Part of a small language model's weights.
Architecture: LayerNorm before each block, rotary positions, no biases in attention or MLP, tied embeddings.
Each number is 500 + 50 x the weight over its row's rms, rounded and kept within 0 to 999. Layers, rows and columns count from 0. Numbers have three digits each. The size before them is the row's rms in percent of the matrix's.

# k: layer 4 attention key, 384x384, rms 0.041, rows 157-221, columns 96-143
# q: layer 4 attention query, 384x384, rms 0.041, rows 158-221, columns 96-143
# v: layer 4 attention value, 384x384, rms 0.0337, rows 128-191, columns 96-143
# o: layer 4 attention output (transposed), 384x384, rms 0.0349, rows 128-191, columns 96-143
k157 097:504469506556498458617510538503530484499532551475458373500500566431433440428502531567564393429539502496457450495596490470539382540538489565570475
q158 109:489456504601456490524552506502444408558440427486527553531512393539466451566473532522476540451460491482523464569528520455419529466563585458472502
k158 043:483468385501499441631385521414518538516550531535496508467547601565562506473549517436509457413472566516518531528522511586482449460443409533454453
q159 058:567491531571510539468465493604404530518520490459483489471486484508548600468516430458561491523499596571559580386511553405464478477530495540449518
k159 189:545540507410546502487513429494578524492620494540484509474530536529514558415512485465468455517541538496464470491443526552585537501475428491598493
q160 060:505500468465529503608580596531482580576551611470432459501618496536437489465530459557519520495541478497493552503442520534455553518470500380560464
k160 198:504475511576398520490509480514402477544391462477501528503487406539475461584427539517505527507445485540566518524603489415439496466513524508440511
q161 142:466473480610450479520500461521421426532407446439483589541503376518486479569412523482530514475417472514557522474592518413491486510502565529395508
k161 056:500459484473616522501444500504544558486551538573453470516501596432539568418593463481494525598440501469483481456469578637592538507497427505556533
q162 086:446522463488490515583513543416498557528528469555523444482582414500546369509550493561504512431440411543499503562509588416501547479482484528458491
k162 114:457476443526469462535557472545490466521470530440490493495525524406530435549449580480518487483495540513532424512621439491507518479496607516480603
q163 089:458482551564527482629481559448474541605473486471562561541446402442447462559448505497475488504457422426507480471505532474530470489529393436497570
k163 080:541546513475523537512476472531544523462546524495467529474470524501492481368581469545424524528595481488458471487421539533519514492446483470586526
q164 098:435491505567487560478529491498427491661456446461561512458518401509476487505507460549430531496466512465528574498576485461436492448556482488518643
k164 114:558546537484533485497484504503563543420593544500496489507460564504513560382574431562505453482587550495443488470444495550552479522494410506548434
q165 092:478521509488600491504513517447494593482432536473483515581580546513524511555510554523448445553468541514459487485477497533506605552416459531550463
k165 074:490412520356482492483503571586444523525528377463524523518478449452476459533575541456544616547534511444489561418532539517491452503503452470552574
q166 096:498400480618514530479532403498553514545537509528472492531408556500456562509427471575505443498461518529566545538511426554535363481584582579527379
k166 088:410534477488544498526453502488511546461609533505530494465545510495529532423542524470585483569496613526524451507328527565527514439485428537565522
q167 091:409471572570625416479508453613561444477619462505571503602535530480470479505437482432495393530517540410459533539611499550490478521527515562507406
k167 102:490532492454414502475507487564511524515579487485551516495511400520570563529485468534496515496506493521433500462406491600591501462483382528430584
q168 090:482479516583566552437461525515411504443473538502428536521533453547516576471505460414476495421503578485507491563512497504505563548495495444453525
k168 089:461516561570463477405459542475487425506530527477529457517418460482490463502578505449518503485483527522558513480635469442447441421452485539557527
q169 094:516433514561521583384561509551465402519472427532430450454387498441487506533527500454526569492518530408601560380542476472564465452508526492490421
k169 094:547553522505535432482507396513515581479531531527489467474629531498532510432542478438419520550574587457466458544387579481460524543454448550492635
q170 088:496518449438546501523633503496567556481437532464536547435530490520506437493533531512526547479434417646427577497534554450493545489516492491473526
k170 090:574482455481394523457424566578384502543503447417426557479540490463528517557488524509504525473529616474469459492639487453517459537551627541503495
q171 095:499619434537534485502563547485412495464584531504505482532461434579416542501553449405561589460552462482477379637463456465558539422537514443482444
k171 093:474500522466522475540475500464564411557497399512492535512418527488417521546482515537422450500508513482522440460546437566412443463586544487494454
q172 093:496542480471484459383483438450454368472557394475505448483427480513563605519549541518517451434435593485526411498483489510535516516449465564483497
k172 094:495568511465610571497469544449414491538458459492633555503572545530536464463550476565559536520457469550425573404428515574537477578478492455414475
q173 093:574501456523466552464500489504450460471423467490451506562503522554491543583458566521566434536494493464494444377471488511515480567436482476578366
k173 092:573534478476599549461551446497493454489546455595472461451595481490542548426639513523578529529590454465411544605465538506586516462519469464496493
q174 094:455531406471417535452464543474586462424530394454452409544526534490425484527510456485524472483426543498463521532578524543599544611401503474528468
k174 093:455612536497498475472558460424473527527512517507547477464539528515559434522631505500506591514499451528520533458535472510550522419587466513423612
q175 091:566474572569496525563545514496577479442453494442501593520479467520449459507479565482508458493476435532516468495530583461457451441397401495422574
k175 095:554504522465564451460527424581461550409622556539537491521419490531542459471532508511531523484500503463401517441515498551547572450517463405551494
q176 097:545489426496462583510493488483497460515472493445437562505536497417601491543507551446472499452498445540509517538447500486480538600471493476520432
k176 095:447377480574438529537530360476514501424519554550453447491493524477457471504488492445551466568533462462461532516476540505529518467478503473515588
q177 097:473415457460516487470477502556579435509565444555516544558425609429528498526494479570539456510524605519457445603465535581541547538491424568518433
k177 098:430484473535453479475577499562441527562521478447539504432489505538496444572477532483554550507473517519506588552537504465535490537540556440351511
q178 091:502538521536468499530500490533464477494480528500525553542510486469428587495430471517557595521515485566437448521521694495599440404460515550528556
k178 091:516569567482550505477474553525463541491526503514449594491375527572501411561470527505446515419412559526445588472607511505396545449463550448464479
q179 094:503505485461534492519400534509449420406507524477519480481501466456455551479539539485545453401493481558507490506491521486552522434510525474466522
k179 091:583464481477525488564559536459537498516467503508409573511493594468511487542504469453454575493514501481391403456442377610457566484551544477553382
q180 096:521543484503494543521487480449488613496456540488418548568447506499431461465429478558580512412444490456498519526467570510539458639507555542422400
k180 094:432451483563614475448464469538475538522581500488526559458572479505517460554551469517412481540516453477542511439499544614522550519464469493505549
q181 096:473423467469502460514562521467574498501520540439435530497439644488479485571497446549468447493471544446545515514574520494505507530519487454442454
k181 096:532504473522408561489535513468537486494519487560484587563540508620459480468508499579577532518491493408530495512509470434417556538542468462500480
q182 094:479579512489460488545474398533456509547579531513521463510525636469487549455494512570519428550529567559473587413492538592549483577489492549521442
k182 097:491538478580414558515508502520428501494438448557479539510516461487537437539405537466557502417484445503584482541459513459476603502522496556396466
q183 094:538438478421459564428492513436550552449452543492577487458494516458552533546516570501559516591480490522544495485532458481501496623564520554570464
k183 094:457496421470565437430610606548451599570531448539469551451642539436587418431653543485548501489512496488620424513527557499448537503525472493450489
q184 091:451505458446476436442552508497441601554583510536537501407529543546437570483539512457443511466486566573509601433512388437445581515567568360494575
k184 093:490440486484458514455543538507495578584455483446475570548490370439500490513492468558502435526494485582570438553501583448533436442487493559537456
q185 098:529584554483547540530460490529485505472501529457615511467456490540615523478545466527492469430478452461469463485500486459429524515463478507393550
k185 099:516572470496494519464526570462402473369482473440543497525384531436503468505554516513457584432550468480528478462568472544547597546487507558502478
q186 092:515532555456377462422535415536429424493378578467489518467383521477636533472450596607510464500448486590471591458495499472464512563382432506403524
k186 092:518481549486553494494528515512510506499580541548480530524511511471532493444470537437525537613506412467535463511432496492530560496423455562489519
q187 093:458529571470563477465472489446507453470499473425601501622433512502524526532405559496559571517530460575489440468464514549469443509491533479582468
k187 096:470461559468552438546495488490541478472408523587563579492497514572482498536562496483539411526386450525580507523463428563530488509540470418351500
q188 091:568440492486532451504410544455492467530414513609563546364540517515554549542525470560517517498402465476505562445442524484566502499523472461545477
k188 094:509481439430486610505558498508457582443596493518476462638399472308397533466580535497518460460594480476563446613499510531499546452526534468608495
q189 092:523526516442572510509438557440459470421479539452530510457504505491420478558524624614618487494521585474661415436443483558483553581432422536534410
k189 090:483472437496560471533560514466491513518497432506455458501591507433503382413576489500406481599588500529546465472417493540600541520516455526434495
q190 094:503482513517492547494528478462479475371529515522474612538547393567678489469498386519520451484461512604428466580545464444595580498540582510469578
k190 093:478479490576594491500437438521542478512524496536547525475464553524461526638454513474517397554460492458484512486527359571554506457558549555475517
q191 092:561471492579566483518503606483495538516445518485536484541464586567467442469526492598481512417436437576497498597507464502432500511512493456459440
k191 092:537522494494438481409550485429512486530549431482515525382497451529519548525621441503499615597536630481504459466587461514588525551488453530606475
v128 096:444474520505352598475437443444449475527430501443521477477530586427512457515562518413497535535493547483468512508520651553476490504485491547527484
o128 099:544461549434488477546468458519506660521506446469571525502377530440463458540474468428583463518485541591502458499512517557524487485490528488431450
v129 093:575371467490505406560474537401504511456495547519535492541507560460512467447496538497545603420487410572529494609537600536433522431484425505430398
o129 098:535499504568441566517462419564491474430446431489461484459538518533472469535508413448577556446487532516534510534488484601548466519484539417528556
v130 095:510464501496519453441480476573482535499498481542551531399525477458481535583510529542568488369476595498537436484539487504486539574445515511438542
o130 095:525453509560497410436519547443548436431657478515487436503487477561505537520590528543540453494588543446564488564446476482495474539461570527485469
v131 084:421563462449518457510473475410492493521525481549508472510454473546605487509611504549570454531566483454648423485524472475605511419446461498514613
o131 089:449455499447563462563649615438520446544436599465428421554453461506537496443604547532522518535404479471511548557499494363515510456508479473516521
v132 096:492407468532515466482520538610501575533524403449513505482453419490450479527456449494539481501503500498559509471522453503424561526477451471467547
o132 098:551502518502510551370520510568479448493549445560489446524446462561516524529497512448509561587503588454551442522480522501495415416551513411500470
v133 097:536452518514493544494554453579447448498499493546558566505508452530571477504545576431569543605514541473534536445521565580522527419503493498502518
o133 099:556602544422514518500530576483412459497483456423488470483532515477440435505536450507436459451590508484583488442552523390639546561569453447493566
v134 087:505490482462519542447594492483439496488598568521434492527438559439497506491509497442524489535528371570543538544517583446498467431516441444442489
o134 094:449544546557557538540469536563492443428499564473521501495570577469386418500458394490507511528432611456498521438506557596527539517508534483443559
v135 095:513495448492455449492510537543537472518491438456588572503466420353490486587532573468582537540473497441516445458510473463453613440474571523465542
o135 097:474489451491491504530510497459507493510440541464472486447478544419463487455505443502555418446511545510424452479583483518446465536522431462510428
v136 092:482607569523462554525506543539449442577561519467529488521488569429500594510534517578492515558552419565529570477536552534533479512499490498510466
o136 096:515529501510515556531571506483506501494403518339447538601387559483554476475550503515528552481405480493424425490493458581483456466552489501529438
v137 097:564523524489432537592494473587545398401498442512498544489552578449543515530500491473496437437539466428477554530527596527449468491417571432511491
o137 099:532475543514541528479519456542542476519448486453616574446444512424461530447470475465547435478511595511523444400443494594582491552535547520561545
v138 092:490519484487546505520523535483542530527482501536546504566503475462482478481456584515502532509555450447610401507538355474509522497496526426546493
o138 097:492603450488467537462461539560478506504479532422494504614519552429568512512497559582541524431549564605492415491603462524450459533544488464563502
v139 083:493509504529505517444549649460532603440554445564406517536585538427529445456478547385437548405491484440549511581522560517569527612570441542441603
o139 085:557459502575480569506566527528538517546613446552529486515594524517556529493514578493484535558526433386575519530492459503452484428492467477528510
v140 099:498463549519497486531560560507509516536541457476418616501499507473456474483509538464539521546446468505471521500452477386528580450475480489468428
o140 101:492443451487538506441490430445460421445501479486532528438543519530471431474359444524448522484468466443454534520491487370522441528520586499494567
v141 099:542484464486509520557593457400516463557513447463427429580559528494586522416545657476536527514477498430472450469461517468569533449477456528494473
o141 101:485487373489537512610563508494437532464482513538483474535457559500510514391543431508491433507538597471521537579600448510509497557530519498503511
v142 098:392444572463523553451445471531471539375450541555587580526531510422611503517448392525467556506501511595513502500426623494495521492465530449535447
o142 099:522561477413412440569525522524501580510429575389460625532565521458517397508460466590507501467510382524467473566555493482483517465549512498537557
v143 096:457467502536567462464489537425456494538498492490478562494566543507412458459468506483471509474441519458508553498566475605483595477493452503436432
o143 097:492507493510582507523520524521526456505467420532485496614574411466438524509533438519487594481574512496535528493479481517535543547495506520509595
v144 093:534414510534432496527533380497570455491499439518582416509491470513443503517495547364607475437516492545528500532537501559492631486552512448515579
o144 094:525483504564442534445521490512531583516528469469445506517505466453568489448566475411504441468524528545482514478519471633513510507444448436565448
v145 097:569446477522513477400585469484482516522476500589539458483492510560502520515425469475495492557439554541481476523528536404449499484461496527581419
o145 101:466485492466447538453532590497516528486520525441545502518473437463475522486487548526510484422532465645455416475441532548494582490523467526568572
v146 097:443457594535643460581444641511493443485421537503509548564534550485507522468432464516389504530487314467460515503550477495543580559497436534473416
o146 097:518436527534485555587511491547534589471479504579518531472504615540504495546533517547522517495516529532465527443436457560514544509510441549517476
v147 088:469470520484442569512455529459549410477498529508563523583579566502533522480514473449476502530540418461472527525530621581593529544501505541401435
o147 087:568456479566527599540561551450519431467538406516530458541493551563490449594536510438477482506475459527441443510502483553448553464559549508533411
v148 098:432561454447599453481518464564553454519538529405572488495487558568466515535536540461490490477527490495466557558544484460550492580455526511494494
o148 103:388397504510407491447519475558591525502580488482523486478477524470434533468460415509510507533563571463531528409529537572412499532519581475420504
v149 095:427538470496432463552468548400489481563517486470387445529529609482453559434506444538471478502545485624509495359486539474475463489475504552469542
o149 096:571536492592477494498423509571530532511492464555530496519450488468571470556446426421610498487439573540508448508439568478390505521471554374547503
v150 094:533425541427412465536570478551489458495455371565450592392550519497545502478458387526487550577468505497515412374461603447509559536553425551418482
o150 097:528546439397517479532491510477520512467471568630552444492508531534541553437444596529456476460479480502528490490446445402521530514543472553507623
v151 090:486384502492465457490493485509536496538558443512558469547533507425534436529508521486524490533509574447457454490484498425506449526537502524565492
o151 091:519500467552471536613552565475447446565497501548496520540428546444514434453431517497468633436495528510511385517492474491498460432466547458534522
v152 093:491522462432576567469476399505536455564494556552432660567567493554502497485503451569452606525534503527486500462457544436501452540456565496453450
o152 092:550601585500455507468499402554562532481523536456505540527548448554530502496479438584415511512500531525502483505490482475514551492522590551500509
v153 084:525564465472528533379408549565517521498503456555487410528520517457478480490564475477470504493494463525465557466468526530432530550464496438460444
o153 086:493529485456492566472472459455432506473556473502581473487530511503362449558496492491491531514492464463496515655541543572445450404455563491530512
v154 096:501515488459408457472462444472458601471529510496447462571454371571473432485516520455477447553508464557510479479543536467470508597563512593464493
o154 099:475473540488512521527519481501518498573543463515567453519508481432627495521495455467519503476350511508503552503472549553431422438550462496564505
v155 090:375538504501558537453465507478523473595486514501562550424420548593520545547545453514373494438496507482471430502508473470485604564424457496462563
o155 094:453514480560499564555486453489535488485490535407473563458515592496545536486508491478398524574498573554403545527557514550568554528477508545496398
v156 089:489655488486505522571554492528491489509469404499479472441528491529459554506440531627520538484508410403530456505486492512484475581527466434539565
o156 092:488504567457523444502462546453533411515504488442566497554453406527596516446450533522515533533550476496522543526470528535406554496633456489557456
v157 094:466431447491482533444570415513385616468556503526526517530423485461541530479444430473503409537583446517484610499533495546561541468553526486530546
o157 095:548430538510497570483507534482438488451422504528505514485477514538465485436388615414513540576520487459476546575468520566501544488480519532510476
v158 097:438568565473535568562441497426437496481425511480441342484535476473476457540556493528519477556544544492503421471494481570542457504558520550498504
o158 101:576441480589557425561473560480542552576442453546445517503413543468460496506530477556428639499506494487541594529526500443419502516492530542538391
v159 090:412451523480518579471535595550510464564463564497535610485494483438491444463520473475412501551510505567489520506520441521453499507518468521473525
o159 096:476533495446518548597445483470485524543455526409518592461573498550427555585446499532475542509491436487485512460450548515445449515451640542424512
v160 088:569489473504479444535522584415523551511494580531500444578471484465467571453405376505503458532522528508419406494475480468539440585530479490528549
o160 092:455515437447467495525506515504543604510497555523563513545475477512520487606462479448496531460499529500490446593446519532477567425502472467529503
v161 103:563512597485583453526592520502502499601499525466501500475567515427496539558446516581471556503483490444554467495547532489420534441559493586476501
o161 104:479466479466487534551558497454459443524440590412549544523492490471504548418550513517469525432594425593590544431436539490405522570496498484522452
v162 093:471525524514523440475507547455473608423541542564471422569461533441458499487502462498607464608428476514474482419531472482506605521489414489498443
o162 098:501500429518488462527470569418315567544475583575517466497469508547536449507549391506442497538491414442541577562529489518461455525536539532401545
v163 092:533526527565529473495411546587494506459453423520509477553444462485395492480420514526466525473491506538561415520454521570462427652553600483534562
o163 097:545592507502488476492420583500440468462437524464534515536464483441584533474523534591464503571461563546549430515503414538490495508454501429474531
v164 097:426427503512521436520507460463456514429517615498502493510533523396550550500596550417467451527494558454484609503511546508495553517518501517589454
o164 099:532464545525539480512506450497462536523512414540445445503485499519462401493587523496552543531478602446492572524571503514586472436529461502463416
v165 096:488498440564492458456460462566614591606541490472411500588584531560435445456500461510471507573523500536367415541585524455526492536568471454540418
o165 102:508440520482524519428449439488563520480517455636532532547420504486498446511395414507564471507522501474445432422560540508477434500466550505457523
v166 089:501570533490510484461450363442457511529493544500571527547587482571460444436527552509471472519514543528458507433500534436481472539552453481550448
o166 093:465466413461510503549476461450494529488538464571542471660462524506554535502425527516563463559531391580484548509538505482455545445517423460503476
v167 092:627535464451507442509549467547506521549541447445504593536476581503532515505469504429445565544533593525524544452515397525443528505490561406418463
o167 095:626495543505580524385467484471490462503495509488487555443524525505544502425458522462539556507497516478438474488457534435392497537467560488455430
v168 088:480589587478497578464422438495451482465479495469484582611492476502472540502507509453606492513474533404443543534470549482534450552441443455487513
o168 096:479567475495508464473565539417433511461564460449445450520430481505504456486516487561483534552586517510555461497451512502529477459512431493473462
v169 089:556393437490578489539478483517476468485535478555449392459465569533505487497582483440459522417449574446502586486489572529520557451506545523480497
o169 091:542485459525513548429518515558570427525458421519541488450567504500439441409476520487398507472500535461476497475541506586629560502613473514518547
v170 091:560520464529421546470545511602467482498496547501469468425463428466482480493443501485520436572489558577470526518442486614629531497408487442492543
o170 091:470490500531516554442507486485513494454495424457503498516553442585427526495550458470456495497575483389490443439530571547524532575521550484517421
v171 085:433562545453623426488498544534562555527503467513539440524553519456588507469397489569478451499480436503483494456512418467599513451554470533542501
o171 092:436403381550456506475569586395488453495498573545499489551493475464517546473471564509547530515516373484471489491490500547449451502549579484502484
v172 092:481490506485527523472406514554442527455465582500511528568485590462527462502435412582557456503537433523463422410497551505589508457486520540430491
o172 093:549622391594538514499493535504512506482470520517523538514650566525502435535588500550473516526460443456467470465496468526457488517386601578547532
v173 097:463605443497459583477499479496490573506556517473487599520451596560493447485509511562433392498494448586607453450466479557507479443564491552419499
o173 097:491520523529461504490498597530480590472470531461475449501500523543362418508482496570500507558449465493415543534585536587505473518528439560332446
v174 097:496532523484490501502492555621480463441505465506430506465424511530524639448514551465389503435504556603398505444491446481462390527508436494595424
o174 101:511593421531535523452450511530506457446544469515484553448502555521445549565456513561554506518567508534505468480581445577546430557510532513502513
v175 097:605458529384545496468444476651546488451472489545461510575472529571579458473501458398498512591522540458525525519456531410561479471518559460495455
o175 097:492583488448567507518556530518494552481436469556506551492582485468489467460488558554495518534463538437514534524514450468604452518579602490523553
v176 099:506505549577482493511449458504540562533530449552410519595578481507533409535459426495445509459537491509502406567433540473502537469515470526475579
o176 100:558451503466496530500541467498504619606539506531538549598578501523495467555470498495486525547459373460461483585446568459413511417518414474485464
v177 088:512491428444479567525559434502494520476473421494468543544334536565529485488541494518548419546527441417552409491508392554464451487523546507554482
o177 087:449540461457478490512495579517424413455492609524557461499450470449485504599546491564501484502425472553455486462558586470508412501495514440525459
v178 094:490483589481372470534645477460512470582551487504470559510485502390535592461487494477550494527396488548479471510524476480495512525479496518455550
o178 098:522482509469390560481487522489490494499547518514507494461641444534478594499461532561562510457448503492443473509462449479453435556487452520515565
v179 093:481592519442490417544474426487498503490558562504422540496476552463440500449400474328551503553469567390480509543504542457496617518543517428447459
o179 098:483540467552528504552574551423386487482453485539535420589513584475492508501476470455482542507493602535505515487517542526483521480444460495607530
v180 093:538505517469470430621397567592552486488507526469459514444441523409472451512607536401447521468499430528555483562491507526461441451462541505474384
o180 095:481469526404594520515537501408495460530517484496522508375581447559477452535478471467550472472467512365549495562494557428527524462522568474491533
v181 089:590510523517493468466543579474482495455467445496488478543464536475468605439484561577413550482553617571433488461500404422469434624416537490572497
o181 091:462538519553555446456451515458483527479512543642412515462493494497406568539511544519468492553584500489560456485553515534445505545508500495585498
v182 096:461459577542515443526550437520536545432485478504402483555512465580452510484522469451556553509430448484524613437542365463512438475503547509581512
o182 097:529478450521520525471502466578459495603506509660498493496512455515411544426499524530546510513489528415421435434466482410504496530444452549530477
v183 094:518444596483561500501633521504519552391461602507489594463532404540585483541544428471514531621506551551550423452483552508526517554559608535584470
o183 095:464582500441466456514506455521449561558495528554436566535496469428438476482493423512488532510508466472494569531570558393509433505457564483594538
v184 086:562527524545502558556565541341460458589422529546530510486443457543468554502540508467338564451444539589531493511499490457506579462453493523473472
o184 089:545526516523533490394439484613533502451533486454447559472509532577494537547472460433426523497542508544439525522429528547440552572520517467524422
v185 098:461473466526524544428479434499515422499514393500544550469473481530458391493551511496492553503531539479496501547523512493603427353513418479535452
o185 099:473519570498481534558535547576676437492531536424445519417496520467445469463448512456521574424520485554466484566517451484549549423442473514532547
v186 087:509530478482474534564417481568507601558523497535486454568452447466435431532563480458514522534467489560565452577509456550549466508474505507526477
o186 090:538421539517565535473424557350571585464546457466444524593510460460550446398495492465473559503520460462518512486467565422463536461518535500507546
v187 093:481497474521474435462382433367526455547514492566467544583479495590551479553490544520430480478523552422451497552542486522519532566411472551546498
o187 098:507558519485511478510507477543561481535523419464589507552448602452507463486467529455504529489514456530469474554552569484609518469563457465538421
v188 100:502481595506524512577414479480480469469528523466487523458498561461497587425461502429388536542511515602430555539469435470504563475524520519508475
o188 104:545479544471559546545501472573564490559357413438451618505599509478633526456515493412496514387522527526508451395448578508474575525545425464495508
v189 086:401558511470496559538420538474583535501480549483510542591517461501566440442601475538562430521529518492562455446434557541525511494542482483495511
o189 095:611546462508476524473427422519472544548522517615479544516433518560616499562475457489511492576502406447456548525517517441487534440510446495504422
v190 096:492393500535455505534538500504549395431540561532584520590554471501517543454481483464501456501526407409503493547510529467574367543478441414549550
o190 098:426471523483458541596548511521490450436520532416536467459562534542451468462533556659479477489516469470524519510411420471543536474485477411447567
v191 094:460497475487538488439377478472487513452451487483528548436548473552507530526518543564564458563487523481564443442558438551457503536464401544525551
o191 096:480454519524475517473528453417583489523541476510447517489542423507392456509436487553557492512493470477476492399549501536441449505453500469559479
q192 079:565459461529535533502494557488444487449487476526454436513510497452550479542523490554580447602530480510456517366507590465529535423448508493586455
k192 083:513550571516550560489524551470406554452474579484556553554490536625551442450583460446510473445605438444570568477522571505508507458563539495462491
q193 094:471432492482522485549454494537470472508564555545529400482520597514535528504611561519564439507474424461440390447595583536506453520380440499504510
k193 079:576527473570586493469503463469621550436550484578507580425543433501549463466491475536552506499542492421488471521522527416496513573620496453445459
q194 077:480549544489506583516442570470495488444476525495426544510668456506592490557442458430443479494445492480577554477461522499488530477500490523355522
k194 075:477497520521437515496470502433440513451463424387482474491564470399562522525524387520559474551387546538478522487497477482535546427439505490514582
q195 077:527489492435508446568490468441518487461477495474487426444525503438516512528494528518520434524515543520606578592476509491427472583446536574434492
k195 078:617596439527469463545500474464480414505515520495534472522511500586474494480508498454523432475533493441543586513510484561452526426484465472569494
q196 080:599562457475522514525421512459556489583554478506488531593426552582435565546447566430503507490485493581571547521503532594463464495471514485496468
k196 075:519506472507524479478343506450580516499421481414448504486471454596473534603501479541461538457470505524507485474472488581492598482483437463476541
q197 079:522401503539493453558432480513539632485553468485427510469524524545495540540465485441509471511506431492649442508502551509501556544557512494501558
k197 075:525442427474526457592336490438516523474444511520472577546559476510484509492512455489580507525508484534504467556555494500569498520470450427569539
q198 075:513472500457475524513590551416511452458492489550518488490507542507549570496591581588570621537507423513529499482540479484475533501541534469488482
k198 073:427569516563501514582507488572548558539516496545503459586554512406488448612489571464499457507561472508485403537456539508495417444578492514449560
q199 081:546565514487532492474444565450480417457380464536469432489581549464487555495523500429426453455486629467565431428500455594444491534453497526444498
k199 078:538506559469520564566434449443449474430513503469491362503566506506527473430450558509455558522576482496501495442500426488518610488489474520483559
q200 083:479545532506487523473463467481554585508518530538430593495431428498532496506522445411533538554515434474462588591561592462501406553471547449558505
k200 078:501701520587483499416494440493512449533503458558454478558472490461466468444410486487516494560508494543518499562505573461554485451542554478566533
q201 087:465538515478454534448494578427518438543490494531555467472590543583560503547616451463527468483541522454572487472558487572513596429475416490501541
k201 080:497472555476541569488457457483445561421509594532466478475608462520476532444490513544591467451529457468588398552499417509612484483512455480496514
q202 083:598526570420490456492528514431561489498534465476491506460573549503505509488519555586457404589522574491504487399488514550492533525540492563525450
k202 080:468359542428546467553468424416501516478457498448490501510571443530528540530547552573490482446488571527447485462531421481533505623451446518404524
q203 080:539504467516500497511469422518442528580464492463449538531506492586503487574470454458562512533475464571552507587478494482437505550388542519509484
k203 073:574568464530540542503495401481525468415506431463571611463462505409420553534485522339482435522499434579509435537481548453563497448508516541474456
q204 085:475545562535536429629497501526505531520478482452550521433583512516542509511502526578528408486508526434493464516490429561553525485542446625497430
k204 082:469405487446609527475525606482496482508442469539410507389565515510466521564572527570542504503416537433481479473519452523503450595484513519553451
q205 086:464512554497557429549505486490518516417521558557392498505424476448543487496441544447577535586449580517505458486469517445555552533497537554464548
k205 083:469496527488564447428469553495445523494440555656541500428595468551522526519483444518566464493477513460423513544513574440486404508466458423514462
q206 082:495537494519472456493515550621448619475425566513463522621522483446596480515435458422534577389407470483558565629518468474495390507511535424529500
k206 085:441451535487401490424456505501416571561495427638385541477493441434564509538500438453602575543508426486467586525552442485524445434524546438552513
q207 085:538409497504511482473410573514499468493488531588492478518558487531467533477568498484474539470489430513487491574553484517443460426400519323484494
k207 073:567415456495442507522462410524505385494513555538427469497563487543471493487551510482456463504581518406574612453535566559507436553525524446537515
q208 101:428471577454487446546537542497513572459495594547516517543532503495555436620514465545460590535475547489476479570566502496557450485531488409446491
k208 099:487497504455505451493474524569522527363542390484514581403494539512549493505515503436534493519554511489460502466527394484528489514500500588548556
q209 088:499516509453498527451455541502368578507469532489391496581467522544553432551480407479523620533422554552569538605536437467465489471460562511533504
k209 087:525610439450504573439433543471513501375521505469598480438472466503507478437493475422539521529534501492558572381474441495591518347466564520542539
q210 088:560493479566478561511451542496422456474412505389459417545409403502522471575456538510619557474456533472559566447571451555485521415509478510512519
k210 078:533493524522466517554537524428443515555456515554528510532528493393600492532476531519532600501489479347561599528476549514554534420468556441583504
q211 081:474531478465397508560447431455480475512522444494526516475472478566425590470547477580412441393499394558437507445495504501530548464489437479603455
k211 083:525361472493482530662474399497527435503495513354419409462501450508447525485514553578428436440485447563492480476466579540458471538535440533489457
q212 089:517536486539537429497513576515455540506451534413360483545514451519500450572407543444573571541474563529561496567474538506431441533541604503456506
k212 085:543524533521401505496493461447504511532459445553475473497510514425542531493459424447527611561496451430515543487472522454520558400510564492496509
q213 079:505436461533447570488384447559468498504544597412441493497502525524516491492512519633568524441434411460425575424529554572527600461475422484550454
k213 079:564467459521486491641589565561459464495548593479416349499487442533410496541477514507477525508473455535452544525518579504465433585521491435486518
q214 084:598467528567458538470444434515528489486555580514449533450450498528520479437550615532525502440453428511476526404537547524526512497508384487569536
k214 088:537469490487478515652511545541427396573559516492444468476499418583458467495486534549435476522474413571544467522494591458514518497471515480445478
q215 085:473464535489489514439486456405488531480491433534644560502425585510500520458560480620492470433539399432407499382499589509536538507430394573480443
k215 082:493413386481575537522459578531456448450557533405493599459510497518520468504504525569515420446477552485462480477549476512439427620566449598494539
q216 092:535466494474458464502360483487550532484437538547487533516470580495592536456516544568488571465454412455424438496538575555551496468426477367490485
k216 100:416478490509614501546467565486532510456468530467494503439499487545481462487488533496430448471491505420542527538528428538439473533596458432433520
q217 093:436536482503522523549569524520482449564475478562627460497481525514530482446526503500536456490490516450519360501494523501515574569420451541464537
k217 081:495519533486472495456601462475537541486476552489504601549499523526573521537595420562555567457434544446435500512523547568538524522547443534490466
q218 078:464576464454529465559599490459466413455490481466607519472534498539448523547414390455496479529524567524511492568465521454536548531447502542429474
k218 084:485573563474494472469502448475493552501418434503581632543389587415553512525489482518483467510473557557481550488461443431502510559465473565450551
q219 116:513591500483532380562594509561502517473450472527446413511490458477561546568486424444472491554446609475521508610489450526520479554494612471401500
k219 103:567552546488467476429512397430503482531518442554477414597500512508504586452468471448401566582615483523543454518403578439592553378471543475435486
q220 089:512479459516550518476460578522502456429472574504543542536536629357450498421491551484455461515431480494416485537477532515523503522475532467482435
k220 099:432550489524510483456582441518504500420522513452563537529482615506541538435493539532484482492501510388521573504503455502452462656527495569566490
q221 099:537439496420539513518542471629558493507460517634542464437465455531616427463536529524572496483518437552492459439495556471490522483435476490488554
k221 082:472558496442527543546467529580507622672473548522507570570442460466545427451539490491514537543508551530490508478491493507501476451488484602512401